config.yaml
num_hidden_layers: 12
hidden_size: 384
num_attention_heads: 4
num_key_value_heads: 4
head_dim: 64
intermediate_size: 576
vocab_size: 8192
hidden_act: "swiglu"
norm: "rmsnorm"
norm_place: "pre"
norm_eps: 1e-05
positions: "rope"
rope_theta: 10000.0
rope_fraction: 1.0
qk_norm: false
attn_scale: 0.125
bias: "none"
tie_word_embeddings: false
parallel_block: false
extras: ["capped logits"]
init: "normal"
init_std_qkv: 0.0338
init_std_o: 0.00844
init_std_up: 0.0338
init_std_down: 0.00563
optimizer: "muon"
learning_rate: 0.00766
lr_mult_o: 1.5
beta1: 0.95
lr_head: 0.00799
max_grad_norm: 0.5
warmup_steps: 200
schedule: "wsd"
decay_fraction: 0.745
decay_shape: "pow"
final_lr_fraction: 0.0
batch_tokens: 131072
max_seq_len: 512
doc_mask: true
train_tokens: 681300000
max_steps: 5198
dataset: "wikipedia_en"
Each number is 500 + 40 x the weight over its row's rms, rounded and kept within 0 to 999. Layers, rows and columns count from 0. Numbers have three digits each. The size before them is the row's rms in percent of the matrix's.

# gate: layer 2 MLP gate, 576x384, rms 0.0607, rows 91-157, columns 0-63
# up: layer 2 MLP up, 576x384, rms 0.0591, rows 91-157, columns 0-63
# down: layer 2 MLP down (transposed), 576x384, rms 0.0441, rows 91-156, columns 0-63
gate91 099:456551493531578523431501487549494590535555488462570463518491454479441542534498463424542567528484458464446489486526498457493569587469474478535476509515475515488493544546556444474497413531613461
up91 098:532491476530496555560510436526513496453470468529545522515485416509504508472482476567532544454452404542450546575506448463502473558557526582525442440413504473496561517483495427524537425503499435
down91 099:446529502515445483482516477565468483506465492500576472516533529578448573603483457524525461492506498493521533474517507453538404518555520541457434428476507479460558420508574526514542496527497528
gate92 113:472495508480471441475498455464495501524486528497564444490502519480500500498464454545539489490485468428489460548576577551509549505496470560508477554458532507491498440497471446584419427554481508
up92 108:439507481470482474455478529481525403498401476512451451403495531490502465496483529440523470529528470466526504530515578447535493551495508473529520543501574497533469519502438479534477462523459529
down92 105:577454479458602494483527491514574529557479502453511461553571427501462488599499485510480521523472486494493495516515558544485532508542514472552497526440456561541473517467512516574453419410467503
gate93 088:579582443479561584575555502513513555514524541456528543477439466486601468459492474521516515575477547520513445572565473554504460521459566521491495454512499496521518494439497403465534505492479469
up93 092:576527524496537550574538530500519557464477532505484583536448512536508441516517419532557487520411521454420524500511483530567508532476553486412467481549405506480494555489541514502506494453493483
down93 096:605529505530531550500513536536520491390503492490471591583484491507502506525527453490592558495476478441505455508406504509480487562502529512519503445456490541505519501462514544465500525531520502
gate94 100:520490556465465487437462488532497469441496492463553480478465373395426446492509531456537535481522494479566486517514478496517501502532520537451455444491528489476555459502570487503508505469485591
up94 103:535508496527514516537548490468542467452537486529504505462462429455514554503512501515505553556476577476441557510525485531522431484537503504453530491480469516608557484511505533445445511591467489
down94 096:477438435467501517522454513515470473540512473474595491545492413414449493549497522481503521539603473467507532538472429548499506450488516484470481474460558504499547451508487460531484526565454578
gate95 094:456497532460531461467527492575531464524555524441463485535524499440521571459457477504540445538485440504461481550571511485434539529460521513499490435446500540504511548515507432497438456490472529
up95 095:471488491536502552487516528567508530473519471487552402492562576539460497530476503549440498511518542463502490465510544519537515443509569532607572497531501483425444481549465459513438481433551533
down95 104:468459487531469464484464498505405484478506500342497467464568519376497500535482484499514469465518458489459488486523547471488516538472519581498520482550470492470529458449508509475476440511508526
gate96 096:488543482443541461533488498505496448528450503448508498515463569523499446508530547479530582565473511458565449498451492469479499488522487504522415498459523551497464526490469501487528583488531524
up96 086:498494530507550574406439474498449536468479451494542541507464466443528524449461478521460508461550460511584467526578521569546495581492545479452496455454467497530503526469476484551512502520481557
down96 096:510525546504631489494425484535519473543464493592510463470439520496522535506543467478507512555514483578596472434561570532433472469522491541521463538520525501467499559461506482493595530528531507
gate97 089:520468433511553558426479471477548503458438569437460460552504462483532438510543531488496515482527458586559565496540484523541558434479495477477527517455502537494524548513480507486529468447471498
up97 083:488515527445519522540520507543481538577561527533579497464480493540501467454477492450521464516474572462447508480477487512535398521474557506517458548578505498497503466432525567581488540529569519
down97 093:428545507507492496518509492478474477483503493496476446558560512529521522517475476533472496458449518502491537567495527433453467567478457504462528398559553514449436485478456443432567431488519479
gate98 096:540543467458442508505496477510502526454486470464507546503528553426521526467536411503596433417481443416446441509487513566527491534461497485486559542522437475529486526483495446383453509440539564
up98 087:497474505484566535455474470501475503574481450537526470437489480538536527527470511479479527533418481508557519550496427463446515499555492568493491470420563513465470510519473527563529452580438494
down98 100:417471547583430488475444509487503554564556497541528494478442459485531511508446459479484554577454513488525556480514429507445489507529489524490446445467524466495431519531533492532518481542478426
gate99 103:510486461497439408487436519517558534526481469546518548476483476478466470446513393489458550550507507483473523446522501495441567470487500550511466505490518503455486492456510480493608473528536485
up99 102:522505479502545512516545481535438445537539487526491423519515487509488505544530549495453464496519565537463518616459471497562418528455468392529553461511452469549573467500511513559466470524487508
down99 105:510485523540447472516512551493509482494549450557523539534491487434530539517499523467473540462477516532631473490539508497543447491456466492511530544539499484523420510499479489500510494505500535
gate100 092:616492501448488513559529543504483571503467528484542419481456466448536510469510462432540493540483448509530419477513461502465462409479509499446473504564515462507530536502384473482513541460482537
up100 094:514529462525494540466444554498513549545504498492472543508472479483464487497472536410520524481519487472407379473487487558525510501448546499528549503503500440439533534516452540449452548477510551
down100 094:504441432436596585455486509463505555551472478469405511518480503452498455392559493482498486556540510464460434374493419534530412556517457503457583426486533493504446583571478516509513570497493541
gate101 090:538535464534551553549520421531515486437491587506522483531473505530518580443514469466507448535490414506540474439535498535507542523501446468513486482518551409444501468457487543432477474497488511
up101 096:502557505562571536537477457484485469461485518475434568556467525575502561454524516468477535472476514519424406482489533453549503501492485512398475436541425484441519493430477502516505504559407479
down101 090:511509491532512514470511485443494558529527540486536504442536506474468458524462483511385464496477510501475501503518452483479446418534454522465500515488535559438466508478485485472541519485540490
gate102 097:494480487474500497521564495500506588535403443436509431467502544488534443526540533492462543524510469452491527484492466486522560493451517591518531569471476463483509501538522510499500471508531540
up102 096:523451511478543468522481543505474454521494587510452537509513499494482531531487501476552502503482522490546502496467530537544516483454448433484469451461539484552485429398526533581510469482496479
down102 095:513462589505463539506514540480560509507442466403601552503472478517607489534558480434502539567433528496410479452484444550505460558479482499475493519514441437452570526543516589496502463484562526
gate103 085:504524438523477526506430502520523484499522512494540486539503421460518501468424434465530578515523528412423496490466483461433515455460497487480531490454525526456512534501544564476489509517522574
up103 083:555543500401482404519488470486435575493566467487438526510508533559522442543492554515420463476447508488514507468511466524546456481520573525500459499552525475520464488487535485530531449473429495
down103 092:408482506445552451529539585511519531471525518527578522559516562498523545518521538542494514490471445571508524522442497566539453534506551485476540458486536425542580465529471515480508437486576520
gate104 111:475474538514526547437490442447507574500489555525536548499547523489446520460513378553520455469520438500428496465547454445557501567438521461481561533506484498476558539518520494431446519563522536
up104 114:501495460551473470496488494472436520444532454462506494494467556564513471448539560544442540481562472465502548541516447493447522551465582590438513524493590524535550508463500478497518433481566516
down104 110:554502471509567519516507568456489476538394461482496465491494496503444495467542551435438506452558514547479406535447531473474480533589476464522507512487516467503531517507495466507513559525530462
gate105 129:464476485545494492573483531561491493516493488463464447484471528480471493539527500504551493545452570497464491511482630486477503517491500446548590553539492500497482477434553521505506536489569441
up105 122:461430455458474425503513460556464514480479475525408438487479510477495496518518537481496530541512434471494491503474536458506451475455519468457500520510495471506539488556510529493506501480575498
down105 131:433410422472441491483503504530500491542447478554495509480496518559557535479463498478494492558483528522489489516479497472524472507473472506507518516511433465533463443494508515462584522533566517
gate106 100:575509571422496533527467512528501524579604476516501476499492506543485509526469609499460519463463517471538462472523541556504506493501460472520502545458512477450566521531521435424547590486525497
up106 096:551500504528535425542501530526474525509532508498475519513510522448496517443420489542511459513471547523444490474473534511450465523481471446491545517497450483593602512420477506457533526506459515
down106 101:468532490495467470527573510534483423549440504488513483501514466512500429497458467510474537492473491484448518512526431590476494461476517589532441496515493422500474504402524503509501447503502458
gate107 090:492533492508544437526515575514441509491562493506550486510475456493551490465535532512441528534509471520553516445453462535460556470410386412505495534425413502494468486504484477487467536512581578
up107 091:485403512412527537484502517491557471447558520510527473476617437508520447496549582477511443471518526544472456508516452513457412468510408516518505534529418510437469463527468526481482508574441519
down107 093:447419562427467503525451495454552484510538477452497432539533482562530483573503523594510457503571478450526489515479502448492472504618512490499543512520532463509523467499438489532471552567444538
gate108 084:466506476524513596423575538534537480497524491510473549484544443535530442544540503507515530557493526491528522512511494552539458466560479459567581461511520548617413542478493509537485434534542439
up108 088:483594562537521544472506431571514545501449454464456504561523502515545591539483455582453509471524480523545449488537490477487551510503520488530524438498538453568462380516457524453489466480440551
down108 091:551531500545537500470508424507528460565528496466422452508491452431491518524531485507511527527453499512477445476509518498471459510562450441487530481459497485596462409459570489495464513523503498
gate109 103:524421493471513510455537510515504544516520480520482524498488408509531428480482508529437438555535523493444495510476492535564524552474537511531491517532501515487538454505514567565507491535564546
up109 111:495506454553469426468463498541495414419469464522513505464451519545540417493539436499504440495520501501506454484482518429394541569448470513440527538493577595527463534440505491443522558431515405
down109 101:433518527437538404536418516494489530480516536480526530587570515429528556492523506412471511520530459505515551490518456582492523442549495450514465470516498539559555453519415454490443453526502499
gate110 107:519437501507434506493473512512428506505521552534561400459512491548485474409567530529483488496510520480412557514513526484536478538502490520495448480478482504521462494453546597479513493492565468
up110 102:494588514503509487517496479446536529429547505494503532513482510456470541496464501510524473535583528540461570491541475481381466523460531426485473533539492515527506551457419575562496514546540443
down110 099:423499452527504434460551587521476519553480440552574459459504446501526521476553503469506535515466501427532483482439539522538429504515482539512463477480485524470496497559472481444434495485498519
gate111 104:431411477433446529491495496550471522537445590514499457517480571487619458499521470546480470489481485468545500479497459509447532466510536470502478481492495486547523515490476555494430463467488517
up111 098:463515495393557522530484494579595488522567503584477499513522420453488516550507472447515437461536476533539459534540402514563484560521512477479461519491511379511392464474533513502503483522500457
down111 096:518509596519531488555433480539526445442573506502534498496514468477437487418560527511486548541473496494520519467528519481446530488539523539506540562541511500528552512464494479472490502478521458
gate112 100:561502505494509471562523434497466528483424492515532589412508489442450452575459479497562495486488454466448567569459542505518562567510477552518526467483525451457562522492516553478484525505507491
up112 099:425569549538467449470533463521506525474470459443581500542453545452538465443447475488588594495489510539507548428494465459518535457600465523505473437561544483453447559517478504472467528530511511
down112 095:552393542502492456421456530481519508517519525584544463511392585485494483417525556454481444525408508490464494439483508553523518510542480536496541503508487508492467512451525544448508444518512432
gate113 092:480443457546488492494444519462508569529569507474503496502512495461520545434528540541466519514544552443479529505515536505452428484518471529550531437455533462454539493502532539557492478532539492
up113 083:450498515528448554490420459539544518451578520487555516569497479491505447454482529546468540487502494428520491573583528577572546453443463464479539463428520458469575506498488482516525473498482506
down113 096:520462431562476543545441517559564503489512534470509514506506468467527538407489590545486474492396497488444471502530537521577452478454470510514495492474530454456546422457496523564502458533473523
gate114 101:498460500497551534551487570459523550594506475475415495531434511485491499563552476482507506486458488548483472470545494484538532580509504435499520537502442493527582492572512548458563494455523474
up114 095:518470497555513513507509495536568506484407491445503579517515564464487466485573499550544513524501497520585432423449524517502475515487484434482490527526493484490535490447450544493478530536428536
down114 100:479474497486560501501459544458504523555438600468434476516511489530484572432556481542546537510476428552444515484530521542513486467552517414507466530513462489518516443489519456574536525589507479
gate115 099:496488553543506566575520446551473490581500536527456548538496462482499476480481461486484493536515507478502420503537501540522470537437525551425546478483496447497492520544486427630498472477460507
up115 106:435539541470455531492446483462511539453503486484503423494462466561547470494500543501574439469463533498453478484433459451468466511489523552557494512482569463507515500500498553476500476553505477
down115 101:411536480539496495445500504511435481431519456491476447468533495530494565467449445502520472442518489532470493439468429449533499438559533493530484501495560517534415501508461568471518573565554483
gate116 105:474476491587530501531490483491511464494508470513428498473456560493533502544564424467494428500537495428521534531518509489466440474434466481588527510442493521495500499442522563445492464517487439
up116 101:479484480484503441472489440482551542549515508429462560439563452520493482493428513486499517524500509544507547473504482542518463520466535491477520486514486455543521495507460408450536498472496483
down116 099:467490523528536496564520491479564547471487404467505480476523465515484528514508502483428438496503556496500542423517499545485482505486487471482493484512525500522612480539517509458563551540498532
gate117 091:472506484495525517499544427483439508441466503481492482423465447503461534448459583587502469526522441510512588470488492506471518482471448471432474460538439527549505464535505459475493545468428543
up117 082:482559433522496513528524492494503556444533487506503484494477515531483473537533493553496476506507487541520507442456450474506489477428457498505471496498511553579511464477453415543478584472523464
down117 095:437475520568512542463508436501448495400516490492480516553435443546446507464557550484457510544585445502475566522495493439412448522503465500515489480536537492516481500517477541465469528465509517
gate118 093:462555533594496527404486537524437504505535502477564485529482566557498486532439503504499461506521486510483459520478557477484510534494473557522510525581456455491516486521462461432535487420549563
up118 092:449450560511505560458471552508481484495455487455467539530530545547508504479423442449567463511511460475494487529512545513544551549558485516540469517476493510521557471503495495467488532485553528
down118 096:514486523496420533516447513476508428593480426502530558486444430529541480538458497454518488565490487434475483448493496486492426511488467518547475446495499452534500533520498523400506437518525475
gate119 105:456469573545430464468439471477477483484579517529473498468428490509457545462491445535525525484537470470440455522535440508406481617444528489553506514510491516520534487452482480490440516569541551
up119 110:469577515516457524509482523484551505582459470548495492562536480529460507459524464532478509456480516559465495443438463506534542471441500560452478502557487534512484636477438419458465492500472442
down119 100:467493446501484507511545493422479516477452474532522513400527548455415490521507558563496446497508609491494439533485439572534487566536548512532510411578487521465497573481518469476502547488498490
gate120 103:482492466491474464476475555489474458446585444542469556502533501503513526529557461498463538474442556450439491492528519434534480512547521540520500473500519490508544439497483522473520550585580516
up120 098:495560542479421505492517537527476451517467503506571476528511513465502504493527484472534434454444543479512436460510528487522532465468588508497494546467474521480460442516510548571519544470479516
down120 098:539447465541533420392542494511449508503511546509456519431502485486537522501552525509579503557534465518473496498444459516543591574467530536548425453489530502546484404502449402440481502519500437
gate121 088:488447487510510470474466491528570494514466491492506463564479451496419456478487445466534477560519565515495526556522467457480527454579544478410528498499469567532595485525469434463489589499405514
up121 075:438478462510449507519500483530467485450499461468479492474555568482441518529480548453424527503471534532480487481574497507520565555532511528449490405437520546507444551515564517482519462551548447
down121 089:487545595478499561515517503497553482516582497510558504453492520509449441496469504498446600523508469499591475540497523592435453529538529558497547566449486512479514502505546529583577470526443477
gate122 102:530464501496501500455552492500503514489575498503513570524514509450445503503496504542564573497513491558479486509478550443518435529500514482447552504437492515477476442332514545453479495495384440
up122 106:417468501499503508475479523540499480512473513454520506476461553435567484489536522511425454503461501398482454548508490477481563439493492555529541454556478521450483511545580534550485518487571508
down122 107:567474535529492531481565515495540528456484438583508522500443478482571463512441459464488466471517476560543448503510579510478471502438530543508517475513525436543470522485499568478495460465442513
gate123 102:555427560494437528534504540582508470421525514557506495471466563565456505410533489498480506505550533504532432473533558525460510520493489497524543444473514451506471568504551497521464501443551528
up123 108:484447529558540446507459464490466511494551557497467483462588542461485449514404601576410530496452392515459563544520491468530490490535521478480534486458569454516532471567563448497499487451538497
down123 100:506500497630474472579539435472503507467523583522520476497505464520421502436515555459531479530433526534481510535456459560556480464494484471511486497542576491576453524515524509530443499599452488
gate124 103:498503454496489526578518477459513536500549477478509524462475552454436535415492501599490502521537480480515467437509509482399472483474510505530521518581522477499512484556487569455468464480517543
up124 101:542524557481512503459442466498449538551466482535524503610531478500549476582432392417515439515525484505530481534421510530565520569516577538525508540487516503555467501456464510461531481447481499
down124 100:488498486459465573501467524457497462443509469515485531554558532562512569505478560518463457511477500489527521507455520511489463490545481449506484496462483514448585530551494451486558563499574554
gate125 088:499484572472550471495528495419580429575541487549471488533498576521483525461580409585472472531477513528557525524524505514509521462507504505532513395490378498540503549507512465542535458490493559
up125 085:501504426493539562482518484562424518490478530417522511442456469502583485556443503493501542524504516575444499470504469502514513524480537522413489590481603476497541549447486526512494478543522429
down125 093:534547507441519482467470458571540479506480497545492470474555572406493480463469530430498531462449509475551438521501526481579471560493454473495502499494611538560502546534528494479534456449589528
gate126 106:460470482519497492541467529516493486460461476420502557523507480547517472480441448459515531487498543598518568498540457452507451535429545512539511490475463530470562466566487515485502522523499428
up126 111:491470502529509474521530524560541538477524509518485453534498471482479467505456474460560492421433450558440514541524433458503499439531533458444482463491488501509494515542484548472475496570547508
down126 105:536461496471544502540543467399504552460524516493545561520540517428495571532532491551514455478536487475502520493480520479498505506536428467461485486501543501515446464485472543411489526490499520
gate127 101:502542540527428430512449467479455427510452543528477554528462442524483486512492494473441456492519491613571543514431562482509497485523484521454523505566476517499474490489551505522519456514469477
up127 102:454502475538522544423531422494488514455547504500501519455518473541481578525498531460498501473519424459404454467502499553545495467413456527536464512481489466517520476542479515484476486505474490
down127 099:498480476465508548521505502402422486473460542536563511427480536484499518418476434510514493470534545516525550535503468552464444528535531461488519492510494457565497453496471501488524478488519480
gate128 102:529504589523482500465501553523597517487522502578440521533558564552483504447434423406473534540430402496489535503509487502517503564507504472508474461538511583508511495524493536490512480515480457
up128 102:581506519518462523550473466438539559541509516494557539487421472470500453441530458480544509552566541516556476561508483513562552470468466503481546530523473416535498527542525499522572469451440478
down128 101:485466439527555483481511488457526530542509528478487540549534500560487513464411417580450426494482479522499517512510510464514493544491569494550493523503533496534470469544486496514474441487529494
gate129 101:462574473490503452492509502483566513525535447446505491481518506475470453515443527541461456527502472575558559508489512511507500425517458487480475459425469511521433479507521468461491507544486492
up129 098:482427515512500497458540468529504562505436456484493547472458528507579508504538443421515482549501504437543511455505517514508391505492518508488594535536509445446494454568477507495506568481540468
down129 097:517451481500489547595483465567398503510470430521563505509481535536457423533496492464546493501454488523465523552504452490502495559463448469451561517516462486506411548536481539432482477512506456
gate130 094:495468496525526484488502540457477512414505528457499460478548528541498563523484478516491486563406513539466495486500566562535468575421475555463431443473534513569518476503520535501454452502499474
up130 097:480447477530501463485478444493539485496489541514508515456551514496437524491473523531568510390481471542444528490507486443530521466481479436552517523520500500494507548472528511484580524508470476
down130 095:509534499501466497481573468548454523501490540468524464495513456429464447458494492448474494548513544525497502480520484468520486440513505481463504494458521513484488490489472493418405436463478561
gate131 094:484553495491487524516459471472469521551494581469446445454529485530496440529501502511497477535538491413527468546506532494396517497546500561500451472469494525492442486583486459466459494455502479
up131 091:472528489500505510617497558552514452505487531535511513385510422544446421470499550496486505457567546497512487467463497444498500522513508498502536488519557465523485574491538477447495461509528514
down131 095:475494449479497500476528532530493463440464571482574450529497484507484537536569523464553508524577490590484493465458495520480426471418479487486503509471507455416521454494440555548458510459480540
gate132 090:546443469462481517487559518498541514536470519458483450572532527469460511508533435498509552445565484605505518525500490493457535478506459475521559488455563512463513490529424450499519548426512469
up132 097:530485460426506469495477464555573540501438517508476498512439448490478464501488502471488599499504472494577585531496524422445465504513488490443515471453489532481465583433446462464490550525501508
down132 096:514501495417517493533479511553545543529515470464494443501488521530502445515510532429527570488466451582488481600445458520516447464446523536521505450516546454466446569507520441454465497479497508
gate133 110:441487471502488443464555534565413532532465505485468513489478523501578556520508456557518463473548478481544498561546547490503496542537554472558539509480450488492500501492508558513519500558568504
up133 112:503535430539511555488529432476510588449417452435515543492503465528539475588520503470542504533503543525555526480428515506439494448457505605493479486478533510495525518520430420511452589566480567
down133 108:471568524452503487517507460469493502576505515507452484524490523503476461567515429425455517532492509522529478567541442566485533494565485513500558512462385547520528455509511442555454571448445485
gate134 095:578582528443516493519481423508512509542435523436544492488466476492492493504523475489582518510510559448539508505550482520507492502550525497467514485531489567515541486540501481444521522509507558
up134 095:523506450486482457459519470473555531505442519509433500470492448495455508509574537540485538476536551455515504539495537546475493548514455485487556475501446547439490484569494535503573487544544533
down134 094:502553463463605519499499498561476515565465455439458465493479532469585456518474474439467554496515572461470462468572467500513487463491479554468450504504521497524510537529507513479492483520530528
gate135 098:381573497517492523501468558513480474491482508509414510517475498451517466438521427567535436456421424529516512441543513483478582498491548496544440477463496441514431502490533430519463504542464519
up135 099:511487458489538490427484489558510507479410400507455432544411510487489485500473528542509438459432488481475455443553463496403544514441482552483521531444461459486489492548528542523428540496463471
down135 099:510453516524446513490520552466480461491485499554455447426556492565472430470453492519465455458497450491479496497478542546417496490495554502549464469450495518571436490545532459510475462567483539
gate136 104:467492559527524510445482473540427514500482506523449503541553504541524400507440522560504580572496536448511519573432496512517452508559457462581525435481554521446441519566525480495537435491490505
up136 104:503475489492522559477514511469460528581516501506481497416444483439563476547526461526561436428522563536515489513452464504428496531565542505431533450495438410513551467544609444547545467519489482
down136 105:470508541467463477466498492495445589572505516510472447532526462508551540433557398515472409439507486514467504566532493502447516521427523498437481509476437481550525471456541500565456472475494488
gate137 102:576467525556429470475466523489499487409439529481541429505520486481473495496455515442571525536490512536531552526480562489426503529491505540535549507510458548520533558523523544526436539546450530
up137 098:465411528504447598485490504486504506503470533593568467468524493495444496503472502457547540496482498544517510504514517453461437479444559475484564528541487499507490445469544492493451515483468553
down137 107:504511443589445515580478512435418520500493535482555491513508510462452534505552432463538485480492537511504444575494480471479553499474557428451476488473402467537609553538496489503523549496538570
gate138 105:422515545499471460536486548499479505498439457416478524544517443504488497521495480546483512491470520573495596517506540479477497463474533544495487524477571588501535391447489499542595527543490449
up138 113:524499515462459492462511520453498505506492487526565440504507457563487534541538479502484487493550504518481520507494515465450501491532484579536509501425462503491410581426493548499483483514486501
down138 103:494537466495495474613487546530463507539517565554503512470596491493503526554484447544442497542442489458460534537542472473491501414444508480505449467494502453571500467532538514518553557446490470
gate139 106:568430441555529504531476536548409522507490550551565493470539454529559582517465569499463483450541520502444517469570435528481510596545529517462516519504463528540549497469510550470488470503566423
up139 101:555458478514532531444466513515518530450524474452403478509526519565535574487585442529551533555494481547452502514515431539535562571483521522385574563515538518582494496549556489488462495468514491
down139 098:464511451529533426502492485458473506455557475423561428470515520482606527522510528476455467534531570529522562501495502521501453554523446514524499490560410498584526548479478527496509479555495449
gate140 110:440475512485531487530477529507493446476462522485552475524504448490551512439459558512422483451609490503519556532464467494501531441476503507443496462484464559491543531530499522562484505509552497
up140 106:560450509517506521543569535557460401527525532490539486526496447541494459480518460501481506500471540485402526517542442554420559496492487497448452429504518516452498558490574517456437483494403485
down140 105:501530520562521485553459519419444508507437455458539541515462488501509458505572558482523475445515637564478534443499419463470566463395482480450484474488536542463560575600545575497482497509527448
gate141 111:475474528564473559520531517491507486475434447537586564524553503485518550456539463458538512440422505574485459506482498444488500471541536468443504453473453536493520548493502462591448521526532505
up141 112:455504475453498489526583584507494438518512489463512503550506472498515504505447537474494511614472455467501486511468472476474519546568545602467576562476495552450516500531521452499515497466538542
down141 110:491519494465513497533532558503492501444505456516586548541481478520515504476487594507535547580531465627494474541554563537532548465435531494459519577491520558472458554466468499565536473532526506
gate142 101:510489591479546518482496513470410565567548482475462502559453485458450402459523517512528453486500486443465464514516509460543515515512501467522491506491508463465541483520496472446507512443515539
up142 101:538487423493493584439516487488479463520490545467447467475429484449568485459534582487492509479489526493479523453487519603547499456444537534506472561536438545598489567500484507520537482552438520
down142 102:520508522528444435462481475527505529463521479482491496563594484574442579578558413594539499516462500479519496519505504386540501481530476458437462510502506505509553503532526528489493476484489483
gate143 104:535504492535503503505482524526537502532494554465489478457467541492538515551529466490516507517540517487404462522471420442492429471475467554441481401538530511492453522475571486560506577459512467
up143 093:546522515440483486507513501499468538475472443477521479556556458505464526437480530545498521519492492533608523495503570485528456568491534506516457598491477515531470507497455548514497429503550463
down143 096:521457482595475544573526517483472468541475457541521494441486536624534495520465430502475457468485470486529531500515571527562535476507562506444517498472463511502466442497486514512492535481476510
gate144 097:522575476450465402451485434474518458428502532483531529527527468562549448454466474559492522507493489557571517523456548443462528514460539452438468454501494485459515507476498476617468463508485494
up144 090:434538469500446486469505451514581413509518513477524482578452474468561469539513496456524514451444493478487508453486471538473481480516461427491547575490494526533479552497483510499482491462471496
down144 101:460572489463550468457453589498491476520527530516532473545502456474530512455472476516540524481430487502491473573453450467507420563469461429434549512525500518439484474506559469508458498561502510
gate145 101:535503492569399516483465494438491544472523576490534426537556518491470489473524462541494496507542533499458476527484504446494566522598479516486504487565484584433456491498471536497511584440562472
up145 110:489506537485598486584451506524515465511501399494547533544467507519428424567465591501514435545484515482510444443476496503502466461456495494501527500517493476489546498509536506496484528524461551
down145 107:512548581562434463512488517498429546533523498529534507479471548535574559519506457468529520481449505529467528552512455476514468463511507496504503504542515565431473587550519473501591492539547529
gate146 124:490536513458490508484563488494451456491483488559506433515459558514426458500455545522433425482499485418486557547565542477525504510474463528454464519499461472506464476543557460532502494432425540
up146 126:480438513485525453463467528448516520504511555488461513508445536498530469571553436522522495432492509491457469455476423502513462522484506465483543469491447452475558471537457529479509494460571470
down146 116:511470546516435475485523456482521488499524556453501531449548535548525506470540442543556521559523546507495503494515475489466490535486515503506480461494537476525527476551457523460473561480516492
gate147 099:598505512493532457487449432487531479511439498528471521469507475549395410444486548441485501543527534519460429522532513517460476493482573562518449510438482542548392431489524501488517471484608487
up147 092:419492460534512518536476554452456530480539447522551495507427480505551529527544476443447460453470498459496561538496507502491499529560491465479411451555476487410517512528496561485493522472462598
down147 097:524490450513414504527488504477519463442482539533551501422621553558449455420510519556521493491521501444464501487534455490506526462508480539608479492547524521493471509522521556485502428508475504
gate148 104:467575430477440442504385460516442471506510456504479416535529383473522517468464541510455506519486459524522510557493461535415494514474580459486504478484587586481472501458485548529594525511482477
up148 117:475571510528538539519531449481527519510443497569439502516546537530473576497459477416517504433484502434503487517531426516565530409470510472522477431428434403538527563465521447517487479559476467
down148 113:495456551466455464464509525471444547473499487468459413452554476502490527490507546479471477546593511570454502482431437479477525586586531532532524492573460482514514535438538525497480496542500510
gate149 097:545544538554488489551537479592474503545489502583529480499476498496412455491517443476458506522530512524585479504519472480451454473494525527451492499511470451515548523454479453594470529480509458
up149 104:489479517480508515437502512540523530497478571486465449468498500533588504633491510500602528595517517455505516508548483501536530486482477513514531495490533516445526494506491455507428472495487524
down149 098:560517480547491469504511541476450460542415449454515527513529526494453527478467514423466447490561517497572475454492441444499533439494512522506451435552548520509542481509471478431541475467540449
gate150 095:492522472426556502437542516555525525470535522485514435540552544463579513474548504422535571499451479525461523475508439541476541488539505415503496563582544502539549523480494527603474550481534460
up150 096:441586447477513517401483504491522490521532569454430541583548512482626527560583457479494516473470475517481554505462454520522587532528485436499519548494514468456569491506517541555537555526549507
down150 102:440574453508509520470495533532480474536456530456464488495537474497547536489548520451529491511523521552491497541485614536522506424485394495482488458555499475435525471466556529523502522488472516
gate151 102:509462459485469515460498490509497490542503577429420514536473455474574488502506535515537485452500513547517487488477508534497514548486470502435497511528441443452559370517573502510523491452493578
up151 099:461523450485506521524510543468475536471513502422513567577550428522531428454513468526502567467534445501496513583497538396489438535475508507543504517457535511471474500508375442467462565533442493
down151 097:482451555431500542504493495507477505545493502444476521466500436478531446493559438479529441470508498535446488561429512494524520541467591498503556514512543467532450463529504447505510494487521483
gate152 098:510483499507502472485482501423526460475513594454447537559513522583609508501478494496445484426455505516471545522519517428404531586534491514449483418492507557548517569559594509524531490539489433
up152 100:549569467575514475470498478486497508537532415540448529460546414511474503483517474486497429478441528522352460497452502490389540544482487531477523461509438486534520512577507459514507501480472451
down152 099:506519508489485513505532515534534560584475562472470514472511503466459536501526435527496497524567507492432437460466440572465488482449519517508535471545522496553494505528469493528530489500529451
gate153 103:486521493478504512541436536467528383485507479502420492535529487482483477470498434554507497520539509469500587486456510572528508489519473469527507433563497485462488587478479480463480471521491527
up153 107:534539536528510540446439416543506491549448458475522431535499585484474470493593559468558545460570500471525534527513515562537493435498464413454572523472479540512533497584433483441482561505425503
down153 104:465484496523562491530440512480505491520487437442484517530521527502510551518448509625510488505500507414556503539509497518430506464445453462515552503516520505491506458566492442489582476517580522
gate154 097:505505493528490501390518539490512467510480488461450408517507533512488491510525521478511551503497512425437567452524481497492509414502448474464477476526529509504460500527460523476460516519524466
up154 087:446500506463539537516583498506519448446442481461493462526510462483499532510491483543513530522509430472507581455485407538495477441556470497468498462504497427512560506534557536456446599573491470
down154 099:512414511476508474376530487524451488555495499496442424511551431490469507519467452429519595485493506494499553431470464421552493477494452536417491476503505481536483549534510546470457489515477479
gate155 101:544471549521513492413492487505528436484522519561466506544538495530494528493543450536531594515457539552453408522484551496476549453456495549550484557496497508516431515511465508470518526545501517
up155 101:511513438547611526540515532475520471454495525461491486489525521540529536553494519533535498468468496518490528496484571524520510503460533547507473526458489533468522455513448575457472452500498433
down155 105:559460550479601557492482442478487506470550544563471449534486471469514484529554488515552485448516538573448449525472489519495528491474524497461532519473499502493428560462455507390470487519461545
gate156 099:459417507484490505514543498504512461459528516489470554489435514461549545561501505503511574530457551456484481542564482417559494487573467468552470566489467502492466554542442554506440500444547492
up156 099:579508482508531484542481455460479501487538551463528479488509467505484485561487506524471462535486479497491623417476468496493489493511545415493516519413558420475557532573462480513550555483531510
down156 099:478474537526485593492506524430468520510437417492486493505489411528508492466498480489565585495468498500504474495529554470481495527544507473495430512379568517412541487537489539473477491502521476
gate157 098:529568561483521493438480459518470486467466550462506489474494525525528515565472537485537523487527503517489444533516494510491485521416550478507501487476494531491457555515585459594513556519576536
up157 096:458510478494449538478469490543545496420501423513455510480483483425517450414477511464498482453423451535495499526466447465526578540536496548468469417428534442461508523483504504537505475530416465